Weights of a small transformer language model.
Training: a variant of Muon for these matrices, 196M tokens, 5982 steps.
Each number is 500 + 40 x the weight over its row's rms, rounded and kept within 0 to 999. Layers, rows and columns count from 0. Numbers have three digits each. The size before them is the row's rms in percent of the matrix's.

# layer 6 MLP down, 128x768, rms 0.0182, rows 73-127, columns 576-767
100:494477489481483564448502502523549446562563482537542498463498444524535477549420549441469544450537557486518476505573571551476544450516449496457441508443480510514565481509576579525571515564534462489519445471559497457446481536496562497485538562536483510437516475489513493564412525556475471512510448549458400469543501472552520511479555447452507579463467493514491493479447558526478527525576499481554520444507511516526548459517509487461517430450518476535448484473439486459505497495478531507557434427514479451498514580476507445486514572529541501469510555495568461463537516528500404506
096:484381462509495425460554466505496423428535581509486512534536497455474515585531479574472494481486580449462571465546569541502512499503559421471528487405515502472527457457534566555465458499489498513489513502507418503470486448498472559518537498486467533535460543563476556521447562486510490459434480545567524531487549450561514443420511476519489455505519517534447546540521519489488539467568563489579581494486574453508437459548565499469483457499524436578507455520487459437519500575508464480439488527455549468418521468543464477527560425458444462494387496517511496500528514539455525450
096:470620467511484513504441556514522480453466541526571468496485404499508535490573547409559519460563514520523488547510502548511532427492513515452557486526463494554416506491514530483484479462555518520457470499516502520469477479444492474499429442488493531463565448464519526570533475490470442554433522497525516541432561483482462511533505508563562488496590543540473481569452467491475526564553508486492492501457495517529458454481414521517456556480515495420532467533504517506493491530535469535496455506504486448499448544525481608512508468490587423552462541473460467511538520499464472449
097:449513490503468414545511515492562511500496526507484500545430503478491493494515428441489436444481454583547467506528488478530544568429515525445485524493468485457519483511547549560494451443446457495517460451436505549509508462462504434504416497464568561512480467540446521516528471509535534528525467433538457465501449515473486577511488532479542586495525500503545510443485529470539416533511502461537465561524550500482498443567485480524529487500493424602530519477453475500548505483463534493526486436496486441535494447495530524525533534550437474483492457505502443568500571462529471482
098:558527448545558523502441485482497498562411456523501489475471556498576533508493523462577507521462416466528434516523456499527497500605550480446544490525504486536516480507497494498411524542482560464543539520468429458589578536473649521498546568503464553512500466438478536422477468512476506543584551464435476470504490419493476491432516527450524491518542476508506512497522487504467495425473514463547487530515486508492526477448615471558495478463522467431485550438474513486491510492502522485582536536412468486456521498441449492484558508543566508520519495490463467555452495452538495474
105:487503454428419464566488439505486444539491466479501510548542482532472438426594516500476447471504517494504532500466538561474506529457488490512426515500495475585513483520483530552459526495503550551490478466573477557488482533495524507541557466518554451514540477460511477460457456531510496473457457405578547472502494498477508531486503520541505474493422495522498542518530475508578520496542517513526497437487492502493497545502413520495436479506568514437456476506529454457556484500475511491521521514550497479436520501499549508535483443461486511528536462444549463502462438551548502434
100:484470502509550525492436493549521502476523490587496477481571502555460414421558513436450459506409517505510547542576499482532502508532494434474582584529480456486487520552510424543507523463476534522584526536469487500598442543469515491526490507492537588508508501512492527476495515512470527441558475525453537430491467500485513499534530510515506537490525466526441537523477548450510506501489496457558444510547445528482444483501548520484556503517524516509473493462520511482468520474468501530496522421500500431540463434545512450485529513510546502504490504565476476528473524496556479475
099:485486470478503500473499546431562488457423541496506431428568505495534530518564464506461549503481522513462464575500513478493556499548469559493515526538507538461507476455517491517511502505475506522508499483477541474528555478488468531498575586443512527562512554544494571517484504446524488456572555528513445549534489569444448549419490494497540484442511531494481523509504517549453481526455506473511543476519472543469522470570471501521498524466504512521555603504482364540540515544483477563498525503495465444467527421521542508526499479491441524493486541564446446467499397448558498503
099:511519520446553469523477480427505445424464513465456443536497531522503507560475391528499525554480454527482499470492448546505528488570547458523439527539410478512507498470501498494543460457539503504465527484459480515513540450514473454513582502546524489526539461522512480477480516461454490532507509502478484437582431544498500533485508497519476519550512529595531553489515562484520546495488494553478559521546515534459493483498499570532584520489503457471576489504461506531505482437491433426546442539474494516468504515503418492562534589440461490496534450556403490511471499420470524503
099:510504428465509474459528476494490482561481463476548427420422566521539536428501503527462516521481490501574423495476453506485566519497462510526441456476522544540534454496560554533554509543527476491458521472558447538533475554511493505478448490510482543578522485556505487493544481502513499480548543534500525537365537530530505466566505469584478459496474526558531482575412423523500541467518510549452537512536533468437450465544519452526454499536540480495529494500498569480501512555484517493521545478571459492500429478549575563509432494508473553478448529549526532507542482461501518507
099:536549517494505502479554462516568532514401561533555511537470429503466443490497584475477508496503527511462528496469498417578509507533493529558485491528393453497526453496465511482535518536497523450528547561528519561546525466519456404461468529568505546504523539593484493543541503548478603513432516472540464440462438493473550492489507497505453498472517532591493573456490465458499491505505461620535449512498530538517535464500520539520472432468514471446556477553526437412573458515508468494561457510477473479481467400473496561501448499449519512479465595568482434498534521523483459510
095:472551457484552489487486564471500492491459403516569518479506534442434504471516532477494431504431470473456511533522525500523502455533548446455483508496453448503525462514481499448504457516521541408427506556394501558513505549433409472399551519486484521514478545457547399543424488503433447480527552570536520521520505478548490527530511536465438492504530482520446509455533512521541536464507444538551470519539473476482484541486572584496470480552481477514531478520530531537533507503459517512565470486617504572494477522457502466457447504463518491495492531477539433516471484559471426545
101:483445561498560559507493495459446559501489530530516582461543463502557522573444492437514574529497471477546553574488544437528528466495526492515504450463499518532487494522499484499530576471390543521396531520467453502479448492475490530530527492499482474489504473564522505538501470557533469588521499546486433505554521476483503536583480503555551440562513506493540556511530502483520486480475490410438466461458483549481563410485495460490550552574466482509485415442495502461492563537560471480506526449428481532529489569476454526522511441489474530484469467476515485450515571527467517573
103:466467490465464485511486421464509442503501496521492575486601419433491477466564511471500523432525538554536540446457521487513559501533500459548497563514507528538449491482544432549497552526500565491443493543462498470503541558584412484504602427520475475539466528504488519574508517538462499568503455565505515524428507581518441460470558563467493497525418509498455487475506463515521571443505541534434591472536437492530509557527460454541512544418526535474520510585469411473505486512506498529575522530473517585465449501545506554517496499526513487545538479468497527504521497501474512494
096:639468567488497467508477579508499508487544543453460539522510506521489455501514534481510504510505505493450473484525478512491505422474474466531481475501491524552453471413513474440502550454528554523462423516469511498460552455453515474455553500590528525493512545524487544546561559542513483493437383505481498483541475444563480535464498452487509465542496488504546516524468464501421501520530552529550520525480451473486569462473546482515479439490508516468494462486494461454531496509465441469608486540491544497471557589590513492531501432476441517521462523521466565470510506491495520509
093:535488466543516506459531496508475515503495524480491515504512550550496452451515515550578516532556482495437556460558535513464530637565448534523477479497509607526505476449449532524522520522497453527551594485537498488503545444503508510527536567497479515522497532481503467443507485484510493505557510478440464480509550504489471464439476434505507545495507529455593530476489490606503554560479539478482510510467515515531551433489478482549440511507576479525505535453572419534443503516445481510522537504457444481496530515488472479587433494574455466477546556553537508443570482509494469492
098:497466526482456494512447554475557476508454537437480459462530609484465574475431465483473526495483510540418494465569571413497520557463478508519531496573524569459460514500569510517459489445491480557506528506454511504492435497424449455533454457508552493490493560485480553494560517483506548493530478473538467463552518523539482453429504428528558473507571533462467583434516531488502507530538450509518522512480533480399499434400453531465569541390562466517491561497505541517586547545527483478511457502511496544515579504458533521543528566502488500461462519512462504530459520484495548596
106:454500534564456523458457493494467522466479500511474502489549549432533490461515502489510461455478503540487442548510543482500532453510496480455441483544513468439546506566479491563402481517503511455567490504489454503559519478478513543495562505449429527517472442510509404472426543445511482496508519479497497515505492508525550479470545529599467541536527541588540514539490483504541486453497489468515452475476603546499510519532488559472562468523499434447503520477451511489514477527517507548491558483538525488448532499493572505464507492496454455522508367525423485550521458480509455489
092:546453524470489499507392490508473541516465497499526449467541488503487504468541484488454612450529537586539425458471492475527474478477514497426465511553451501534475444544577469541477524504603468542502438488474520541570469540512505473543523541497558479463513501450466515498435532477528538513462464472547458561470508497503524491482412444521496527495499497500474452485470472495506547567585557497434537592415498448539538495457444498438482473508537598520521500480603484432562529497504525485518471513480580474471520439511521468535556465495529463510601481512562527471475580520539544528
092:511436486515560437534477468410524502483498485559505561568548540532490488443580520484500476582476495599493452529516522480487497461484517579506474533524454541432476527490434478507554401424575469512469482510548498445543510475526439498490456533446495397497506546507497474465474573516496464559496585476483474481428500492494499515456536510531545517505502505492537417480499525505492527489425481396433562487563459465576470515489491559545504518453486488532484439529436470542514458523501555499519535544535523509574509542528494510469499494477513501465529530534533418530602516548536501466
103:579594491529530592501532491508520457488492481475488516479513446477520560520549515528485561492459547498522529512449505552495507484528481577545434517532488567524512401493454535505541460496420546544444479462502475538458416493482506457507565454502499488467501463502440469518497444485513471516570466445492484464477477516520443540441477519521450497522470539479395458492514416535471508500561502539478440564592522522543454453497516525488552467529533519515542426459513511522564537492535518492535559587505482531484536504461573499551489533469492460501493495498555476478535581479472534462
094:547514580495519421449547555494460499539477437494542524465562514511551510561444505550512521447462466488445508457481544412527472469466498469510495490527441471524504556518568472408500449493455515435480494577536448514533521486471472571433568531510522448516466486515464501473482454528485543502524497557456624482521562470550493457496527526551433508427519460469521459496518527510535483474544525520558536442530458531526562505529496528482461500511509498531485494569461483517533466563464510530613471597552542496454483499564451507455510508448525562523469471477396470553457478534492522456
094:466591469474508517538586409501431462503563546497492465469519489471514471540509489488521544542483516515434550492604490530495500479468509472535502456510437485448512438588548403532495568472465497470542559452481487497498507490531459527470547518535526462420465492550553445480505459542476518504484497484502446480480472443397524484495459561464508506443397504521428495488464456504468538501473415525478504516500449468528465524489484539469528449495535511554476513428556510468487497451514450443452543540497490504531484469475413534486516459531442538473506596557492517393534504430518530487
093:526608472567453564468502527522437563498527484541461556531523513489479517468502484446523547503488522520522472421462482518483496518491474455520491524474505497504496437460551483588471505521475561513487561499487459518467534443588573431492428446557511508397528526455458537543501506522493500508444519511629482470441541523543543446509456522530537482515463521475510472615497526487454464505523615526449532513437519499512478450489454551490510474507462499526462471486535515432568430470482450532452552552487445538455466498479563440563497486528498454484459535520504556516505490516489391474
097:487472537464456510493525479474477495525496537468560455486523526491472523557440508484496483478498455458509553528521486361485530573535562580495434480501449495516549471490489511472485474408547569447477450398481500562493425540497487513441466494544447456450492528433463500524501516499486433403502524530519440485515551411518502537488553498466457466462486477484519473509536473556484521565474461484533462403463508520407509559517504466543459546499468466485465558546547532553543507501542499492478500511541503514481540528488519607511571470432527519500475465498516488551532526512439508434
099:499458456425516567520481533481478467485497515562509522522487508439436497526506493493502495466493467514500450471561492569558529473561542543473504510498475545509519494452520517473450505561610441572475461583408518480426493497518487581555494476553521427465518538443510479459432506442488494468523458507527528553518479495513575424526478455524495527482449507432478526443424510411543478489514508521377549473484468510497530459402552413472425523472522488510462495475452483529511571501556446572476397551543499596467527582495479491469486424494564479522459449451504505484525490537481479493
092:494493442525523497558469528452503506484508470536504534478468440557531485456553542524554505518410480505529488550483483554480472493467464555476559547532482539478526515552584503509500535463479576529488444467524578521539485543583488520493476522431458537510600433412523418516499546477492511458441459470516459474511460480523463506401488506486522558508456497455519536445458514440539487553521569548474508554490584527462520515518462527506622508450517453511475521461559448455562527528446522519492485470488485459560523536503450468485533489523537471498543561582460514505537465557475550478
097:472469457522443445553537546485562448516552487463461530474507492508518493515513461531473479454513465457508463428474539425524482509541493491452514461516538484470491542460553435452492462497505504523545489470572559511516536497506405453485483484470578522484514519486560502493492473431549535543470495459551530532455519461473488500525517496513521487506546463482418483568474489411506543500528536457467497454576479496465436491488463524478501461438537516450504460480562528449515478564548550502479503492532417551423478586478506452503404529505507518512525462510534444477413501486530473487
093:515514399437443503527545495511441463514520488577464612510534574474502447560490438583530555463523517544452481468509527477492526483426538447552499514465449429539449531501469591585569526471513486525517506509426501540513484547478431417493503490469541454538534515490504462473520467491490557505553472440484440503590405482566498485492510550554457497467455529539494511473524518427527513499484452507444550490442433577468523469530532490465534426481513520582505516506572483504543509533469522579578481465434522523462494529443469437494451531476450453458526470538446496527492511468560519539
098:490517526453542449509524515492471470476540583449497443483525573497457488472520537492479588470552472465543520513523559450493573506428511539466541444595463510538466472398589490427501571500552492531518544460580517462527546534505500373517516591504490510508527526547495515502512524488508554424460537499486445507578459442565521511422559475528543512507575515476498493488532565497549475540593491498473483563514506489434478431445455419449441462554516503521473469492532484629485530469485516420530461528489529538469470562422495440541490454504476524431541456470615576541448517517504580522
101:507488454536455540490472473473496486467488555514515522482463588494487528489465531490518491488447558469461406489508561467484522520492575499502566533455568445431562448480479485470509543442545522467457444531432491498449495490518496570466460440550500509502508473507547533430415469421414504537486478502492529511503510589451521487492495526570493502560536474479445476492576472484547527495557454569606552535493507583517573543480505435524443506515446505507500489484504557558493520482442492500476521577552436424538534522503503572453511475484585440528569420491492447505469516456424464464
103:570526468512591538492479476503442525449581492425537534506482499408597514472446480532434514519579551536525561440426524466399481436514494508478513490480503528519532522523540523472554543526553520485504516431487469475556509482493522548511501505513440482462522514448480509542486546459553475394505494481521481577481444494547531460434528473445510487468544471520509527507550535545466519534494479505484516534575411488453495480503499525533528479466533421439492529523565503545491518554490548507516502523455522593555450548460507463475504480557489570482534514509462508490518479497461427482
100:418519494492568522527513582467520484530536484489523497553533463541483494554517526505573508495494614500488537524523453487566486508493433478524545537417557531449532498436485500456522569502490521491504472550522479555454538461454512440525506465512494531485508474479494497490493505496510521518491616495471532560440411467538532528437447543536432426467501496586474544497470502428508501478465479531494441546514530432535442481426504519537575569567518393477452553465470494472462470495475502545518516525506441493451503474481449534488474462501516485562457490587492546493465478541498547420
093:501455519559526492485439561409507522531523516482456448509561424572502438450573532471446517440484503544495537513422450509556453537488449522430497509511435507445457486481567462536494502446430493445450497477492508479503503487520504517465487413462481476537488617520548506481476497540475465563528513508515471412468541447484515485476440599513534486517553512506490445523537554456489491531527430584436474497435508464494465492533542420462477530504550468526534421456444518442540492504504509489545534468503519496593509419497497535459502518531532473487516521538512536468473513409486520496
114:534538475471416521499496476456476530527481581558474498491511530567500533498454555577496522481448496511500412470507435530576460488519462538487491505461495502520478512476446496539497533489492497517511474510517532420549525420569482512494534494520574523560551547499574490495520525506490551500501482485476509455462545466508527519481485491551529527459405542514531507530484512520381500418514494531488468481424537463470607484507507458516406462459549510576499511402495536480524500548458484364534462568440486544416461543558549557450567435460437512573538484580508564502535434428470505512
107:449463499525493501516555461498540459528528495503534527519540503510496512563461435538487472525551412534506569503476530500505539429578526508458545517472444591506383517528423548464450468576480472526479452530453433513457508460504466411543492526431532548466520535473498451516499486521517484587538529506472558524496496457569465469478554510538567436482493574509460460466462507468551591509543494490488510501525509482461441454473468511470550501442543500516527458541502554468555579561481493546534429502523505387500501521516456600489557463423509468547502490476514595469513572411538500468
093:487520554493474509467498444544539424510533526480483538547527502472416467490531545461509481565534588423481571513465515541446524521498496461471473457509475487471532518413441519480439495468563424440495451498510467531549472534443462531434501420476518502442444610559484475494543496506467498572472452473560430443473471455479509505472432547507484514491492523548547520489496522507508507429445453550501580531518510513554551534529478529456476419500500530503457394469494571553459446440502496528485456496486435460495526462469408561458432522563566459469484515486569529512472602546519474468
096:488458507467479566536475447470576530578466521512487482495471506490517531551507549500516531588523530498511551480490484497515493474521496452547593500578502551474481505487457502549468545544479511477512550482492461507489538464534504450546403580578566507530528572505469427526533410448492507549480438459448541478473493526469517558443480491493497476526504573496547578485463494501553543499479510512516483491472553401535464430525460549421568571472531461447501486454528440476485485481496498505499509456530443419562580505430507501503496520534482487541500517567531501420478485477504466548
105:487400536496483539576477513533454469481347406519515543519529555492505504469478547487463563549485421596576480385476508525447448463498543587468589460446571523445561441470484535511511492496485570473601479531458509489459520513524547513491480524456533571453607448544505548554508548531492506466530405506486520453507526537540470436540438518484541478507460464516510526527461539453543523590493496565545511544504511491522482494496522466517563497583433543548455490549548542527466497531527526493589533529424497489523502492562485501537538472580492499478513530479474479525486479509506523439
097:447532532620538442499467483478536455471494548535519385570503498461548492503539459489563462474520431494485593534491532493527469461547496523530522468452498456482511473441560509518527467387485455501485450554537575565487520388504508502455551497543488512539465500526457461553554443528479557488516469596520514544476410468437471484587548448433576510508539503427528515553559536502536476527501518497520499554518491463453525480418538537477551560492494497524508494527527465380472488497575501507510449503551505466541494438504512461416555541470441483586520579499536537490590536553521497515
106:467554530472420487501565491499524482472483495494579465504513528443535501468536434515495505395521542515528481486490445557517555565527480521524450455429532508492486555543434447575529490466475433528537502490446519487501557504526504487534526467544561534453563470529472505504445514550537505592549453504511498494495544532612475509504480443500509445506505499569470475478516532440490506499568536500454586509560441521536449496542604514432469532508533530479559444578513528508492515548522506554476460576464491485535444411449547543549461513499496536515519535472571453546472557451513474518
098:470524478465454460436542462490531520560543495431501563509411472563557445499546609440492526578482470495454471475490517468530509553531525559533529497499457484492504493476475415463480522524505468516517502539464560502470518529445538518523492488537520508503548523511459483564448515509529520620457520487538571529483544563532410484483525555489463506547439453563577502517456460501471501512539413483499477538472504531571506442522481505494445522514525529493548417505523497486562500478519497426578490492545491533487503517621531514496516517588487496432550475510472508477527536525470527527
095:541533429548506519553441514449531493501374520449564505493525518534454549472552555474471552513491588517501526496523616536473496478507424505502501509514476508514491488461531483471533525509549495511465458392535514517498479522536468419542544522526469483457452460429531502502499444427484481418498502474425513512488529506449534517505429395452486565530479481472508494508577531487500441572498491592497522517533472517467472551518452535429496569517448515538488574458554512517527494500485530505448500514521575470392435479478542444569531507493549543422466517438484441509505523510494526477
101:474471500583394570494532491486488502542506547430554534527467484465435502525570503554527446494535541540472442506458538443572554586505454481553563514462524478555452543487461528605530537476460492553507532498484460588510490491535594550507497472455462540491481483503512477497462526438532511556443569422578488397551427526479577495423484449472446471540520498494468529589464442521499494550479473445464461465522493549535519515473435492444516551465549478528555469465573518558576537433491419527536509506471477464542553420502504564479481515493411474548474501469495489538500505462481562433
101:580505428452514536548467515525499503546490404585475441435534531594463488423478490565502448404473457585490562570481540501435531495547525468491503471484474468531531561489506569549481463515467474501524512455483497509564531558500460555521530572452465542569531496430512514585528447528485487452518505458504493418531454434399482492483552513530473525455489524479500552455500470489522503478505502512545518437532456460491503454597490476612547458487507552438523488406496498484486509501447527495523505471521436540471497486573553538463419437553528494482477486524486509488532505578482513494
107:466440542495531487603509499482473456485495497538543469476473513512465524517543518527472475498521527520554567537410499580378486550543510504506543519448546494532413549511510529500518499541458411460607529479498447526521544555509529493500466525501508520504536463455539498515493567487472498504549448454518457401514484487572546453539485534538492525507455495521502527475525497554501505583555476465550439486495458493487503476464472474490560516506470496526431496477541516484452502497439469556509521523513518492417519587536503521522504459531460594520501448530507526492533518490442520569
100:473559488504441559483500475471498550448474529376466561529593461476532561531549480490488528493552508541531539489583566484463547488526495494494520573491524512511498497472498505459495535481494508462521518535457521414470513542602491461544472536488477529499522540480537527550481430517468506486524522475526468539507546509444570539467515454444463527478559491454475500475521484476521548469411469455486444477544414564478497468486503493466550572455475461440474527541485484546572497456541462501432527522470458490468565486409501568504429506484547501442540518574535453541562522474526501381
094:521576532446549540480531441487518518563495438472480553539489503491499536488478501505491520507464464533458530480394533491507472539511527535496482569528488520525525511530504488434392481520496561516485541492439535489523481454498512508494566456521503397503578551445516453423489561524482593459456532511464613496469507434483499507464544529478458471517485502515563405505575507493485485471470480537475471492488414480429448516498447511460463533438540504531507510563522538526557517558494499548538569526499509466523489503428487486455544501447495535446531582585520509489493545499521489483
099:498528505537496495433466504466461478518641507490537493549439534515509566522514498501553471515527455497504412483435543472591495555459440543518454446460522500539467516496508477576479535482498446499494503510487440492483543584513464485518464491532482498498537471453431601461513519465536498416507548499501424509493510486491540456492477481506504483503534468565593483517454572506559427478517452496489454475471478495458502548495512525504476473471497521417451524498463475450594530414437562445482540618461524492483540505545560495477553498526434487562500486515434463507493482446532514451
097:372475459510478561483566557515482455589523530541446503521532478521536520461530485483521422506501466481455461430540467520548496545521482457470597487517488567395465482471515477467501500472477572522559507521433528481515578549529488547506486487576530524518485510508482499457394436510525495453520475508522526437505450504498559508472502431478529465476544506527500500490543508548515509493455543578483570535485476456422535503530528477489488543553508550533506466512569543584487503425451490536548464513479491525464498507458488466506424404519479501485450561435551479490528483492499493526
100:456489489486475420488511512523534448458483539489542535414487455524513505483558398509444550496532467480504512496478480478465529475460495522421571535509486468518569547482542539465489464538531519503533521456496501514480528468557447461485558497441524497440471504535490499554427573489531542491414499492527560530519504476543496491487569489466522566579492487504513483485538452485495481530465458453528479566538481565452468553542506527562486494555520462536521497564530509494524490501522572411443471477521507506486532543562455431516521450516464473441509425523532492559495533435523463568
101:447546361479540491593502506509510503449478557518533521508500443555458472438503482498489468479438527506452577495451492477464513525489504472516518471411484436449521521439488489490467495486521520514528452564532476496554440606512448513494484539495470602498420422504498490512534510514457488478470485438507552481494510395504456497513556478483488460524598508551542481477538555488491464558485422559522525458476465485501444502543475599572476515506550509538502485478566548519467504602504493470527487489539571486454529483494503383430531505498538457495504478515557523496492560502502523471
103:441468471485404478544525515453463517517460531471502489431462479429551486456572467502440601501529380525483407483516457463544527520456457485496522562520517462512487516469483505499462487511513464465549494453485542457521541549497470514558488465462538522513458505505443453537479552523592541516532489490508594414505481463497551573611522437531515590490465524521418425476516435423418503432523465559541506513501489560502473540510461415461455511498483553541455454498474521482498555494505480511557482510490487499494542535535541507562477430460525489489481459524580511463517511439577492473
099:581528511551488432491555474460522385491420519514528531514506441564452472470557530497473484524459502479579469455385539563525527467479449499451479508489519470493458523501521455523459519515557511507500519484538485571558495471543492531502540495494520465522436546477392464508503515475548443510516473489479535532511430607478437523476468511543505558550528507450527489499464526541473531456500481429442486477438523521497420528419525497525417458487531539517508510492496455501445516574579595542538498525404473535507500477475457553486460580466439498458560627431488534498562475450479416570
093:496455552559496490492539525578515516502502500511477441450494451468468446525425420491486470576446489466487495532463483410517494454498504508528542484569451536389502502513491528512493470516523532476483562446575477512485465495534555502503519593423437543470444532488477448527488526486482495434494372603484496520478541476451419504529515443546503484398469499480528461433453497478563587488467618563465508501537521441544450499480511519545515555479532482530512504514548490436485489557482476543472496487556538456490466464500472517485441475573514522426563488529522523522443532547446469558